Each number is 128 + 32 x the weight over its row's rms, rounded and kept within 0 to 255. Layers, rows and columns count from 0. Numbers have three digits each. The size before them is the row's rms in percent of the matrix's.

# layer 10 MLP up, 640x160, rms 0.114, rows 386-472, columns 80-159
090:171089122174114154087167110110106090144104186170102123191090023126095138113139130129182078148118199114153161138131131173118137125103151094148146156104104160203118129138104086148147107129043152140066155162135122160150157136173114124165071137
101:099160168169170108128109085116128124138093123135127141158138119138128135133109127102116054117117153125091121166150169089114129086122176138126147061055085099115170195057087135113135156146148160076102155148198144080084173155159076105148188145
099:139110127143129172147145121103086139103153101096140159152169117159163098186093131145134106101134138144146110075150155129084106165141130117138128163104125206129145164137085187149110152128120131072079095150110091152184086084132171123136095123
097:106145112140132093062139118147172153127109101077146134147108102092129133091075064080157184107093102160121180102128147134116126197158100179116133155063129201133151137128083194141104170135053140112135139167121091211136139073124141129136132133
093:135145149108134131148165053129156111126124094160081189088100077154175128153096147095152159123121127174174107156162158110108198145163110147148148068180073133162154143135092138182155153117077139175106085160159128092184207127107118127168085147
106:111165175152121099133081113084111207142142117148088148176118133170133173128132138133166122085103106170184199133103134094105113145106132080073135178131123158144176200212133132150122104145060118114154149182228135175130123081066149136093132115
106:145138120156165122155187116131094131135135162162155114108171134182154137123180121134114140050119119089103088142151128135081087176129102171163117136099114152089104081116140089139171148173174106135178096169136075096160156109144167165155131093
094:132167123121120149153151131146153124160096129199103130122186122163147107104121110101111118090103186118092103127102135077074137068108143139149137100114168147132153143092108139147078113146166098134104204127190108109109166055201117085147055109
106:117163204205113141116134174106133122126125111109121091141092122102090131130130116078131146098104186093146123158155136153165104129069111138107122120152151192149135141089118124183100147166139103172168137150162066137114209112110096110135057106
095:074067071159084118150088179142100115159141122148175145151082164110106100094116084166150086093096147122055156144135146133080111127088137148106124113119104172134121120096124136165141193144091154143087147164073144129095093117195123127100096049
103:086159175090120109140221125094179157119132120118102162171180149169199112137088179126174052149136142119133149085089141133149119165159182113087171108209103109141109191128083146143137095147125088130118185181143103065142085108086122104162150131
091:115140145136104126170093184101133124093057071147141103113135125193134144103109117109103139143097220097096130117132113123101146101086165135147178141145119120142147079158109149157088084123088185136156125162112096173179162234138130155073148126
097:174108139161116122160153145131112158177184129128137105161140123124157049106080124119133146168154089098118144071135125160141160187116177108098151095128141137089134108132086148140134125158065148117086117168148116068141118113079116126137074080
107:130160175176133147121149145103164133132145081127134142144112095121121067180119107113070085163151162113140107148111168098098183134131123148187151118110120174167099104114083152141125135143104080087140138146078134164192132111178136136153125129
093:123122174192141124124158139164143101115188116103050107065189191090161156103088144170144168120138154123140114106138119099141131075109128118126155099117153095076175066124192143164144072148142186151142109141140146189150186116164107132105133052
094:101159111109170193105157139119144162125107093152175099137212121118122143104108108113110056150127123163141155144124150122078136176139085159222123177082186172125099097126148175128090122176170097106191163113128109129139147137088141120104141101
098:063121122180188094080103078107155112184138145101143162137129029164139066112125147183094034087119124110131146149093178137092132128131128172157174173102084138070104157107121142108123119127092182147140141165106102151113173109121140122119105122
107:139145156156110114149150168084157184145142149104129093143126051172139137160125108105193109166091136065157058144127127159137122118074193141152141115158154119181140076148108121171113127143115107129156102134142125078220160131175143131127075120
101:126114226160156159115093101131169178144172129181077139139147080123108112072081178105082146083114184135144109138093119183122077109094166133154136069142130124133197132122175077161130170164106141168180174148125073155161172082121145111108123092
090:116097141107161133087155137138180143148108102154130141133142149088157102148114163131081088130140097112150106123163148176137104168108096109160108108092075176121102088156153104142131163179102160119096093110075128082187130122070132207136074088
096:178095115189200133099119101113134119165194078119150174152128156143142166150077109150142103115118096127126147120107124121144109164137098117150102111073095115105108107082150134123157129175110139135125118135172106105165121121148152065136078128
095:136098103171207114135070143093046196137108169157153100084115099148120097126097095155119148154101198167156097210128135084142102111111108178113137187143137085100194113120128145188112176132150134156125104141171160111116157167179159164176162146
101:166132184189143184110161103033089135141136129188092101067120153142095122111166137194098106119129124181156074099136109116098107040117160112084151147162120119102113136119150131146111128172119141121167159131134094132116149110100164140159097109
102:150156107148175104118137100153110136102148166140167137093099131138103132140121097163130129180126134124129190190099134163116188144076155098127185077111163208084109159098081157137127117107086140108138116151101109115090163082196099111132103173
096:123170144124107128140078162135083078165158159071115116188191101144147103136069105198102124147121187114142143076139151085187128129084116107112131182141098123120051126128138108127130085143120160156140208156159172165080131146123124160131155145
105:135156125146115146188093135153090073179082149175124113120145139107153129130158077144127093097114128116127118154123147118150115081109109186084170104179115171144122119098121112110140144145090130158134133137136081145124164105182112171098095111
106:145099162172158109157145105160105085199128107120065128152119091177103145118104119182122140136065137169118091136165145137152159114136149142159175124133160069075137183081151120155099108140099156133130120158143089173109156122062159154124090096
096:076106112126149168142145140139197149174199104164164094137114094133101146127044150221125068161158118152102140145093124128110106112109160127142105093113144144129066156144133169153126112192127119126201136125128110127135100143167122074111137111
104:178172062117108115111120166149141156142160111172058102121115114154137120085130142101137132100127156104090144148145125139130158132129157125125182092094147141079107159113120167143128082151107170165084169144119140128092114043141081103166149156
103:133146129090112109110137126128120172153151054142168153053102107104105093124076075128150180048121148056144140152129162095130161084075162105120102106144132142174172082147106136164158141153104167132107155158154065160123125170166113118121124102
108:103163160160106172146140141166143185155127055120170082103146113099098127147157145077133128067127237095149166104131146111062148144140093162088165101129068169114114116101104126159152162134105113144161155182132104120152151100103124137197123174
107:142148234189122084119121116117177066120106151189096159088137153104124087153088130135169121151079084116116122114129145110116128138167139100156158175078107127123168164048086113104183149132095162130104104140091130109155126097168187079117100084
092:126201117126152088111207127150205179116141081121142089094162109146118143148127173119157136098112172108120190111148142113112114115138160159146111143088152156152155091147150157205115122097119115095186125144139148085146196077145137185042112121
100:128126143148123127133195164071160161135101164100127141093128088148121125187186155113112124158142218148160105110108086167100062130105128105157107119077127125128101167126153116150103075136105181112134173142157117073113204086167099154081128145
100:139137113126191100124078133116107137098101090127075138196125108147125122156139129186160087104094075164138164108171116119129102137218126119077185163142151144139168122115104090147161075156165097104125137178156079192140112125116143112111169050
098:132167149116130143101128155054180188194092130120129105171175075124118132122181106167080082109182220103125165183134131114139171157103081171149151126069171173110122082143136134167141122141139138093164145118091130149084206084157129162093114097
098:147136132127141151119127171127135132157086123115136109143200121097110152092099107140186105105106154145142125126154065134117149107151155094078134057121136203124118161105156117171122122113084086155128163142153116148100103166128086139188119096
098:142138123073085173137187154118149143239117166111169146165128132142131157109134080170146107133125120089098124144151129112090136094161151126104134129204082141081106144072058183199149114135138118124149151120165077134099100162104128098128083125
104:106176117111115140117131094144079197145198104100113145123121120136123097167122140094145060098120115143122128087191123111110203180176177151164156138172124143118121160125100157142130136132069158145080170177197134070165118146119094195114134121
091:173134140124142099121073188049186130108166140105143132052118059108100134127172080135138085068123148105157088153116113129129147128096106154187128137066088182185162110094126179148075131165144117110149172145127102166147160122129164190101143111
104:108121163146192074141166116143131101133161151084068128130131134185126074127189113165185109140110156141135116124123131120154160098174134133065128112068102116157139133087166146148162103153092135144175139153135158166097120153066094132080144091
111:167058168166132128105114108119142162120156131094104182152158061131174061104152115102101134147096165152155153161145150123119147157196116133116207132083097069076134167104150111127172130158093199140106134160118083130138076131166167132165139140
099:121147111137145130155107191136083113158087064137166154170123158088146088118150102182158125113121138089082123141126137187088113135169255117099137171062148104131118106123114111145127106156113132124085143152133129065111137179165157077163139102
103:147116142138114153115100126131089089119115141087094117152149102140090125110156150154097111147123104160141121064204138092116164140125089118157161082119096142111115175158154219149134068174141169127180140149125085099222159115129166118150131118
102:190150116128159127123128160082154146179120168129143091106171129194093122108162124136112097050154123101084179114134178151084042158110156114163114107144126152132094119153123125184110183133117186100170131137156078135167128115080115124081073048
103:144100187175152072102205114119135145109127127146117128135056181120132146151099129155156103114090181124160080109133108132125089121131146178151160157112100080177110082101156107168155141148155139161167085182094137072151164126190151112113116103
106:171157148147150157151117091062124131113178108165101109095098103134130101111151143154141092073128144080078097189077118174167109059137097123155168112125116196177133120094057142142082137142120155143148154189119163132099125111115110147081125127
097:108147122105132159110131126090152119168154128177187100058144100201107166111103107211161099158154066117135106119162104047111110147175163151094161039135112156132158126127100182174148108130143083128201132144069092108101100100116107139160125143
102:127207126141130076157153153107148127118146134149097084186211111153166069162129059126164143133142164073088107156115139148191164127078149121126126138139167140129173074150123119144132103129156137107136152176128153115121202121082122134102117143
105:108175104162183145108135126139140104138164094115124142122151134107131072128112098128157143075099101166104142096133188084136109136157099183142155108113119124095067177138083143136195120133093151146141143137113142158111096091162147119107152159
101:104215189106106127134101159120115159181179074134144150170112112155125149127072109101150105117111134137103136105125148086098127126164101145158147188136159151159172151101095159137133081138154095096152101155108103112103149083096160133159077147
102:118121163115149169138166175124142165137122082121098166128167080090128143125110166166131037098131128193149169171160124158151195115128146115094147126128142091107151106170097200158107156132003107166083143173166134093145127156116109170114098134
092:133134165114133126101180190156145157120180037199110156070111120103187118100100146133170106097132116159139153122136118093176141114103187092136114105178142180116117078077160096140142098138120120161124120110129079110156174130116095117147148161
099:156166186135199141170105097119091132150120112077118158167175154142154127184119128161131086149112179093152077159056158084121113106134145153152112176100128159165128116142102095170122121164163156129194090139121106132153123148131111069145166088
101:122149066151154162108092116112171101142179122128125086101110073117176114136082120120159077078122146104154175169095117139100098161091129108146096153190158100081124160080164168151154119156082162104119195144161166204131114099097104164104103075
103:102096107199165119127111168123105122160109080140115119100153110114127124134133165170152176121086150140132096188187179185171141130102102124140156083136127171082123120150178114176104117150092138128128101124152125181114168049095149125094123055
100:146126155143095109102172142134170143135125104124163148145132137116137118124070106163133043091114112116123147109160160167147124153097153108095107128139133168139104106131074138113127116164108152075158148126123114098197147161090192066127105033
097:080106211128127084075167119127121136145096120121120130131068075126119121130123165111096139083079108128174151117142187099080122195125164158146116116163156158146173099082168159138118169114077164141097138142131135115120118151139115139176124133
106:143149130139148135116154188082159137111135114076157103151143138114136119110065059142144159077100086101152113100122165093103103137138106215078141119106152188146086167153129205129159105122078124130162090176127108126119122118160129140108135182
092:157136165129118097067157144141127121183139106180101157090167110110164173112096142115135069128148169108026174076132188075116125092183124113178136114115072138158131188096123130158121114119159140139136162125130071147148147123111137115093077115
110:099130126154145084133134149116149153155104186230108100127120139192111107132155109138115102170115155158064119181108170070178140136167162181148163083074093112147146160106119113111192097141104164161146177132137178093121103157105156142102135098
101:082189162161127149094127104106134127194162112173139131082084119132120174131107140175072140153124138126131186088083205045114163122153132145121127118097149199127116162071043151142156099155100136131083191118113171125109193079124118065152146128
103:105137151176157142117174126149154186219150095130118182135127133106137176083131070139155115111127112147138147136172119126162140124127162138155097062127146105139144115146082193152135127149072141109136105124111070155096157116165115149199107131
092:091091124163130123063170188108150169168114087096095090141106128156157126107126149104094091168150120121130155121130129172092173185120173108105138106159133146114100159130149114169145116164108165116150165119131123117161107089126131103117115100
088:098152087079136111105100070131134161167136062133085145045147135132146161136064100159155139159135087090143140126123127086089145148153128221105086118126096117094189123193128167155085088153159087150111133183172112103120147166144134127178133132
099:165175115127149173114110069103135162111125164114116123156117081125068114130119164180120152091137099157129099143108114064156097098181084143116133103156104191154186113106090118156131122169142129122145143170092097113151131046112191131142109135
098:118092167134132126064152109190169141173194068078084133013125148116139110112066072114188109109088181125079163109133177137121154176133128157062149146160147162165151133099093115139142203177153149128109110138172139118133116113083143115110087103
101:137149161149108110102105202168110108165083096134073110106138065159125117094095083193095151157106180087069140145153122178105112136172155094102120167156161124129153147184145100181081125141138143120105142150117143147144133093102134188139052101
098:101148104096163106085138169109116173156106076096079123123153098124148107151159166167138168126133099145158150126124149127185149102116111147134138154141127180102090119157212236170135125187108127138153094093105115054144148096186149092148181165
099:125143130159122133101082134097096191147117119142157146174130111177136177144167144107138116099065124100150140125120130121128119150160106176129115140088137127149140164139163162137177095138086125158190173143152137161174143184082149122060093128
093:094131108112145207090174205144133138125141034150139146118137136097122090089160114097143162142136176105107045104141112116166128149151134134093181139097189126117147199174111137150138155130136143151113116149099144121134115083095116115129124180
108:139148097170118174120162094118133123174141191140119116146112159147132136061166091171106118087127120080132105137095181163144102085106172136142103154124116095128074132101081174166120126147094198094110119199161139144180120149194140117103109081
111:104179176113187130141135154112108211160141087104111132130097159133158131129111130099118126161140126098126133183117103169137117144153107119107112097172135137151192080179102159132079124158163108092092126157102140053143112080105135114163162154
108:099164115105165125053113176069132125095238049161119153094177108126167114097145133125157083099118145180121126155118155178103131127163109135144123184145111129171141097103112104132148158165139115161088082188102112098108151134093175164106135112
101:095135231103176109114159174186146133195086100137108186079149150158167137110124102121096147095110103202081167135195200154142156201109157119104101183145114101154128143167129149144096093138088165110159067137154138108133159126084128115095105139
094:143108124130123174097116168070148130128114135185126131114145103180108152117101155193106172091165140089080155163115169115103095097142150092125150102123130166155106135129123146186168189102096149142110152167061103086186155153164139124096102073
089:141152140187110119081080105073101183138125186118133084095177097115168157163154058168130125115146159151108131155138122183137146168133076129168123173074077193076102107114164157189148121118122143140133120141094125090202128045172139141170122148
094:114171134128155137080198122125172101116093133163082141103176180212117100105140063108133135114144149119087108140152104158117077116103129141111147115113098089193120157197079095128136076119126089167138183153149091113137180122141130184105134122
090:053164083129100140129152148152148140118124119157139113101164078162112124091117081153180142099133121195119113184103130126051143133185184175107172065182091140115084060141068094143095140118075093177132107125062119135180154181149125135127119104
107:138141125160103104113116165068154142100084160174135099155148138140104128118158126105100109180089119127137116139133165091042099101154119114108167165125128105142105173111097147145187043165113158109125136211113123077115146142132142113139096112
100:184119131148124111150120105167128103117164138113127143141162134099099086106118194172136115150144148139124173166156132132131154062152139108120172099140137191133113128068158129172101160150089106103102105148104123119127150098173096142113087128
108:125130168136110113170119182113126154148051146126103126146117166155178112088185138169121163106078151102104121112160156126108125144171162138081215185108101115125136096126081172146102089187149160079135093174167077092109095138108167134111133118
098:130181136098221143144073141048147142120158082151112152142168115144138091117090171135109136135124148096150121078150175129122128126173166195096092142094170103201141140143086156152133146152089174129101163136120193097087104038109129155169089158
105:119151141187156144156127123150170117135151111107116070112092168087185069118139120136099198185130146105109142130120140114119193125130089125176126099146153173136157085144132085133173133206124133057121089145138130122109084140083137131127101110
095:107133119169172101178129176138190142141095160131127175054125127150191115112075057173150150110095117151136081127084139135098185160128161125105214092153092134151126162196172180112166159145121178168123072121078084162092059138115108152122144122
110:114124069082169179183115144124097094091090129114112092171081113142132054089114180136081081108110134128167146131127126185119124139123134122136115157149133139160137118129147141175128142199068117136187177205122147151078097073138126190127109126
107:129208189152135149103196121149103129155112119108105145149098097094137181151111154139130111121123137132171132109159099151121096088148099105077170141139132154155112151178167149163178084153160123121117151149128093105129122137129072124180194130
# layer 10 MLP down (transposed), 640x160, rms 0.101, rows 386-471, columns 80-159
087:125168117126121128117118109139112136101141154130111155084078108120116129118133196095150161125142111146085111100123112105113085173155149088166092174101196104154097147091139188080170147062141104125133106133147149134148090103178112146128120128
093:146129161144182105122065138135071099125163080132130124106111111156177157109115183061124137061069159120077118176151105145135094162115079109112129137107123185140096189179101120140122135180100094125105235094113141124136165158118107156136157124
096:111124131109092125133091123148138183103133168094138078134065117085131131078163133096147153118039126099095179100105174114152092147052162160135194135143178147107141137120123119127123117181102090117134134093116157119155105144152127094132078102
094:106081086148091100205151075171104161104133166126098124075186122087167191146064127104069092166113099101164093117118118157045124207129145107116159111094158117122074108144099132169123163181156146136100172130178164118092099151095200111118134110
088:169146079124149109146073131076174083087188150168126122178160147135078107110124127161104084129145130121146074064097104086162115093123100128126171150168194121115124121121178150095084087083149178157176094091105159178143121096075175119119097145
103:126119124114084142133142175110204136110116110109090080111107110137158108126132173166154115187133119149095123123130097145175076129104108148107124085116174107121102131134137140185186188144089150039104151133080145106064170114145143153116058201
103:105165153118122118106160117093087087121120134192133153141107157037100060054181152130083127131147115139073158108135115106116157151099091147117129115104133135113121146088213137084146117117167171113214127135137111163097108101133125163180127109
097:159101114172164110118136125199095076156090108103134144098143138144136071137160123203099135119118060185097226153145134166075113156146176128144175121100135126109169107184100102114104116106059145131125159090114109153170102144087156055151113109
103:189142183133123141127139186155112109129140120139159102125118102089128127120198148134174111158161107154147066110119150158153123148117150087160107146098127096203086128150127131132121190124142060105173112134139134139108057108164106155112115121
098:162186133136137176120185108098130112156080128121107133080109142131128113082141130124147108175156149087119122069169096146131144101126169052112152084130133156095100115191183106091132132040095078055102160083133145095112127131127119145136175170
105:146180138119097169060084088170149135137155096147144145100120164074078119140116081125141153116155145147119140167128139109102139142139119156138124157017167155112134071147187113098185104066166151122127131079162129206161171121171191111100170119
091:179119137160127060132181082144154119159188171190086145100164167108167144114085156139148140101163179150178166084196124084175159112177167105123095126112129093046110104196150155090118139137155141139100120151147105060118123098128101112114084106
100:106106162134206148154073119115143158101144104145088104070122079027129199112120123064128109098183156148088056157109101160182100085077121090151130095132140149133148101127173114116141127134161168127113089063122115166117086182118087146153168137
103:184101135103126121097053101139133121133112168084145183152148105136110136145145096196145169133223107147118121129088133170104163095141129071163105152159143089167156097101114113097100181089131046141177130137067145059161161104074127148139084133
096:092145154118144103157115116187123118189104143101138130100156128136118136150103086094088103108065105149111109165091117081091148167120150113163116147138143133199121171152086099062109158122129083130114138139065130168140111104119150100199142101
102:139133100105091072134163150077071144099179186133126127179123164167172058125130104107145131132105139098146116134135090144150027149109152119090176119175122167096152173153110151129168145080148199145095110176103143127094065099103141157131132155
099:140092117080077110099117169186133158115079140136158197132091173127182120171120059143062088155076155076132139123193173136126087106139122124184148134130139150115139184111121105149145106150135103099165165116141144099096085129065127156112125126
111:192169144107148125138133165148110100173099091102075165109148119186150107122123155198150188102083107155129112035149171163133094109153139115068100113115105151108126105135141124128111168105105078155142140121145129121115139145150106124115095184
109:099132186111120107125196136130090071125069125159127175119107131127124147157119080158119148160089075140146112136142148096139126213156124162161129089135114148208164155079129142137095110134095112087117175114099164061084066137161156138092057145
089:099126074071123115113142113122124159091123074126124134160154087120132182111116128124117170169194165142142109180117111089139143070092171115139137159184152092081129183179107122129128133069172111121137121115133159140067124157152094169182157145
098:101176084058106162210131134176193110126121167135076089095072114199108136068161141054120153137168148147168131121145121104092116133116135123136177095125097119181163119112153108125148104141145157104147166132090105191104117168150129122101169138
099:105119163084105130146144127077152141140061133192140083120168162105100152156106170079129119166124172131140121123155119145178177091093166111150153114139110068144134139138093103164155128202178118159110130104152095129195149083163150129106134120
096:148091107173128142147114101108103177150122064153180077093134129157137133155151103116102145086204175173174135167121084078079153129130103209117133111141083150129155181141117180139113120138176092080133104109085102101121100123137114129157137163
101:186146128112151108114148115106138101126133160206107123081098145153131170139126104094160156084087079169139123057136146131201146091073160148070079174182136096180149125118160084089130134139067147194098141182174122109113155185129123125119117088
099:108091178169122151131107084145138140164156156156129148114148115158141165121160116091131120085064114133192043095152106091111132175128137170125110135148125075086102136101155195135163225121082078117179083137150127133117159067151112130151133173
104:152111131112096114111101137118137121094141082156176152163150118084148120156140149153129090192147135117130135182143100091135098171115153115107129092148162102161163097193149152111137139153143126111126098098134128048078120153135154118176183077
109:101188143118100124199147130166098125117154124137142128159209117115139135173144145113069141093085130130167102147114132113101118137123139189132137067086125100123136138141135134091147111166128106087141155119098100171135084051081133088163121171
095:127149114093099121129127164110096113127136096057120130166144179107089118128198147127123155112131150040160168150167069111123154143162144076164151142124053081083132076106103177102171091091182151120128143123122186065124125114155126158135185135
104:148137141193160197153066128101150148103094150150117066128117175121126109124144163076134117109074111127125127122139097127119098149055145087114115127119154134051091072145148147100165086213138149122213103053117166222138058144127157106107148144
095:116106107117118149153221108090133099163137118126189119158169166088161132166153145125077099123156072135169118104119115119118158114163095168097144062117135178185112160083162166101137123140198072114187138110120096130099056168133130072136124175
110:160112178159149122156124142110095114158174066128113081125085135153174162102156145166113157132104074125089169111172145166158149103165146068174052125142143131122111131100143111114123156156139138167125092139095138096143082209080174100161156126
108:097120119125118123087165178118150135095132149119079104182119153046095109099133112072073163088146154162136100107148100118147129108113167150115062128182078139121117120160067135201093082213155096160072101184189104126132155198164136146164167136
087:116105138142135124127118132128119080138135099122122100138101093123143139120147105126119183161239130173116127142154113143150124090092079139128155072143147169138115142178117155129150102000172097069096123102150104146168140128155011148166118193
094:153113091106058171122149115117117150173130114132126089134135098087111167174112111125172159112186128099185068077098147111101134123134112111158100070140152124117126127088135189144116112010122103133121216105128097126130171129157060124139120100
104:147136133134118087194073145131104151176136126135096150143105101107054157201202139143133143133083158134126137194148105140131100129092086097192132105101074141069117161129142172183087136157109145091147123125160140156127118093193097120090111165
091:128175161127153088158138067083115132064124116123075090061138103186131073184104178083134138177255119167138082074142122166186104103121074069137135154144147111136125097118126154083147122073148151104120123121146113157140091129170139132160123125
095:139162096129110129122116085046126107129132119119117129119079091136142181121138151158114114142079041127152225158096062152105095119145115143174147166139103047152176149177191092154136149104157108123127137122122082141160142121168131129073124159
097:098124114185144131121148125179139055117177122136080208115080134116152099146074159130141138089074102100155140108105073170159100135128108143051112138124137185170128125130157107072176166189142100115157097111072092144147104110158156151089125120
106:162151146108069155099108163151119134191135105123141168120078163162087135072118110121097103141055173142106116111112152127092089142134157152244160140097110154137127097088157140119154166203126125149172139099152166049150153101142178095105155119
092:104021099131152129110153098187155164080143171109166190098202163105163082131133107128135132187123067118115174124117134144140120176172108122091126109088161144080105094192122171122164176059101079138101120042080135122085110134119119141153106097
109:144227152099176176093079111102123064134121123116132108128192142122060131138147126138090132148023123123127123158160096080105151152148096156127157100072150121134118102107152158063124111148162160152131137071111142062131127104142170125173145142
116:111116147091123129108176151104144208081172197091120123168129119107167078102141178103088100124149103085119148095150165130150143135136123149166085175145082120143134118168084077142115120106158177110124160128150201124143176078174141114109059158
098:155106130119155175160138156133119138115097147178113120100161153099123122156178139171119137125138120139122149109111146123165140160142097143161098159076113125167123128096102108090150094200170120034191104127134129122148133114092198000179125160
099:071093111173123132166165177129093082125094144089098121096151178152121201176175111107089155130188156106125069135172117127094105125108120175119138130173171099139156115155146094162099140132159120166083122150082130161097149123180156132060228116
092:173062159142157083126115068112123089132122141102118156093122119106131087126169149102074174113227193193117094072122109147125170158122156141082096169068119139102113118116138148123144124101150172135157079130127123146110095067113123139085112122
104:133125119106139116110170147083170105060106137085148142169130128130044166135068103146171156120111185151171121109192135125086121121132208164118095113139139121083163103125110086117132125184134156152139194128166110145161121192184141128129104103
112:127103102141095141141063079053134135099154144157173157122175117070069189172163110094076130123192210129140156133137077159087156144098180115129100129109172085077052104084147127095174113131146168158071124166098102136169142154114137096167168115
096:113172109144155178168184140130065152105169116106112093138119108114081125099226077191117140138107110084150141143129135178093179135085108125116142114138115125146104072141167080085119134107135149130105121116146134200173127108096167171081089129
102:138117042177169103135107042124172103142196152082128138120083118156124070150088141129150128173134133160109129115160156178141090161176072145114101091132102057109083172134059121132129136100107144167101086103147157107075070160116124101171166162
106:107129062145148146129137122133115135132124179090100074168117139148165157112109159097094099155068104133125160141154193154150073140148095130119109113120167126115160132068164117107136138201046167100155147149078123150146110129132196097136105125
099:116072127139113103123168100086123107168093178130108111117067129124102110131165135134146150181122110135126082147132149161127130071120104076099136072084101094122126127146148109117207141085109178118107162075166160156170133196088134118085106151
103:112102101114195129091099094112178167101166114112140137084119140144158073126085072158125094077087143154135141139214112096163077137166109128126192092099167162094091130113133102136133154112128117142178122106125170112109067074066166125087123160
091:148143098119134172172079102146125138163114169138163172176120226137109078105126090172131072117118145135147073160071143077141101096108103172064146139151126133128165165146100126123115104154135165090178148106168172138109098150078147090114170130
097:108053137096030139104181157150116160124133149100106154079171138115156111135121123116084161136134099119095157126138192170054182109165095131129175129115134109122192192107123141128093124109158121108062178097108153084094144144105097102102165101
104:111159106149155160130183148105049154126076103109154150073148196099132174078156128140078149219201129179108072122125127126154193123087182160079136097105131153134131107132110137146079165148139125096109175164122139079102168099167102157155195118
103:144097166124113130136120116142166140128095058038205139181103180116159068116113100082099177171118121108126131157130119169139131163105135171098125157133134119109134127101108169126164081151160091198161083137071137137107141125189179126160131102
094:154137093105157162107111144116105100166133133180105162135085146127110159052166174141103116167164154145095106106103168064146137132183130097124130089124161148135142137170102114193126119162150132037169134080146141161091060165139127147138142178
096:070127128141161065156166177066156136156167098094129182134152188138115147114134114088182116125085110074121077137118106141140084148139153077186108118155141150090100128088149116078076164115186105153122174121131094142149085113132138085143166157
103:159081144178159112152127128205120109149093122107134139116141128121139085123146146177174116093105128138114053097050097089168120099113146115186190120129126143165096097124102128103174100132133102135126138171194204147053142086066148157110090151
089:095056110096172112108100071101110058147178167119109170125149120110081096102144091138162136129130079135117138125093152182117115156127073114077122159150195063132147139125159105165155116129120136091078153118128138144185078088150206121184133121
112:157114164144156107146082113143078127164151129201090116084134111189062183109099118088162136174101171102125161141110144173096162156138078133083129119093160144132166102105115220139055123034129199173120150128158082131177172191103130128150103140
107:157107140181141135089145090144113193155117151204179089126125119215176119144130116142148103014075126096108140029119141115094129138134147130128085128184121128081158143124159174102139108181086151071109180110153082119144113102110164095132089131
101:124093108106112161160129091113195191078131130149113172153156194139121162093129172177161062151109164170172097089150099137123112153081100101121166094104141136126117128097120167107168098051154129053138122058135152128120127125153183111083066143
090:158120086122074155140157110136099131132107159145113108091178143152154136100101137165138086128150141185119065107071158101160054116120139122186090211151151137122171159159183151070117167127132142079145113158129133096115126126092098125119124149
091:164098189171110137149122061144119063130137203142123130201119118127076066125177185126125200122039096125065114138158121147128146155166098108186158070133122099108088122120138109117160111128132177122137119108079138173150151155218123164133141161
096:096154107059088104136080137081115121115165165155060072201114125120164142164177153125112106137179106083082187156124114121094151149109140187088136150149072109121073166155135200149188128106121135129089063091145152110183153132148123177125112119
095:112171138132208087198165138093086149111111124093165053153099114094164121132132135140148179128096132194126087068068144124174163081122161147136130102133134092139108108102107130180121103196125141100140183152095126120077124124183149090142157135
106:145115156115157152158144075113093156170098128121171164083110133172118166138141147096110142151103161222233130126174149066127144101095144168123130097130122107108132113098177126073103131122164080139178124107129080113106070107148170133112166138
098:113107141146141151144119149093167068163161104143137107196113124148163045137138028141096123086090094161109184131152081119144114145100101134149108128163103161118123142110102092146091134144096119102119031147088200122172146167114131122122059070
095:135118156130121175129099139146163120153110083135131126100143135093179132124164123118090091185204106148159129138180119171122139114080131133150157047169119092126113203132104161117132093093107124088087179142114102045076103093152110107164122128
095:090145102144041104158159132119135094096170184164136127161126146140108119107130053131109147052080160125108176136119157166145108101169125162105095098108104099110121140136089132154082087098094125134065157117134136144156122147084184100149105160
104:141121201135190110137076109080110135129205084116085136135109142104106079152087054094153126080076156156117156100100096109095166180120175126144115144140172153137132114094093096163164119164150152121112162075102137123116099142108129135124104140
115:066097097101150124064203104172112082141134125117165055090117137059118149116159122102147114152084120157113103134068137141143138102147113178114127118119158151158158136145138095048174114144085140125084114089157176111189115159150127056109126129
103:099142197169174126132088118111118107143151081119092177145110155140167129137127158081141106120123159126140122141112119126084161141158075098151084132084111144062141125165085107148136147138166147088147090034085090106138140122174141152110107182
101:166095117095096181141080111094137151098122168136144120174043068128174145150100144128115181159052144129142077123160107164147166144086116141097102110124165160124123165146109065172118105135141086138131127098161187087173103165178126141153115138
100:146082119083097063194113092124090138115115119146105140159140116082138158128130176162071111096027127110194149135105126142131093174110092154179102077115136102134131152104162166069146121246117098094157081116126134125093089137141183067140178175
088:162118123110104108116168184138139147137142091148136119109071122149129092148118244038103159133116078111130101153083149087144114117118137124156126113103138069150147073110136111088112155212141144129124147150149152094073137135084104095122149074
087:122150128177120093160114158039140152153137125140121150146095082121103108136157114157120141155178157131123180084131048161107165140075124110170110166065133127078111153085096124092155097128102131176144125143099084163115074121113111082116170124
090:104100094141161129163190091141112166156079151099143086096157136118105139066131150163131100090086107115133103114108083099134118116132146141081122126136155090132150095058137100080088110112094133168175073098116077093180179110079153135093129168
107:138132153112148156080162139149110160131117121149105173092176152123120145137084114135113141122090139164089138154096099033079097138184191135079106067164058142148161142121098086150128138114105053152129162182158125176056107142142076155091139155
104:132114133140139105157093113186140063104144162123135140148101165112106141124094017079080147097065128111129123165135121123121127100202144174172120074103148075196121160135150144134142133116111086161114111110091129142169139129133114160153112114
105:124121220144113127094076124077112096133114137138113143157130075101092108127119143122108128167119181166127211153136128138169097129074091099115129157087116164108156110169161112161132142141153108091111137143091175148165189111129092138168157132
103:054097133054072080160134095122090076096105122118122149163136151099083123146071116141152119121043140144098097146160122129195159136138104179115117163176139136141133173153130105116139117175076112131115093161167152164115136163121187108148054161
110:133126122139097100126101125194122103116127123117147110161089176134116050129162107114096082054125136163123081101105089093148074123166149074149166160090100150123124087102103099100112106138181110171126107164133154125173196206160158150128139118
094:127191133142104152161133154185140091148130080156095109166154107201157144103131178132109154089181180133162095140140101150130070106092124117135020156166130109165078098087172130152112102098140114147163146123109109104212215161136079149123136169
106:134103130081155110143094148147129205170113118168150093161146112116049153079063073131137192120098109141139157083101099123175112120171115129151176143123109143084043101062131109137145212169159129132132107148097101177105113110108072086097155087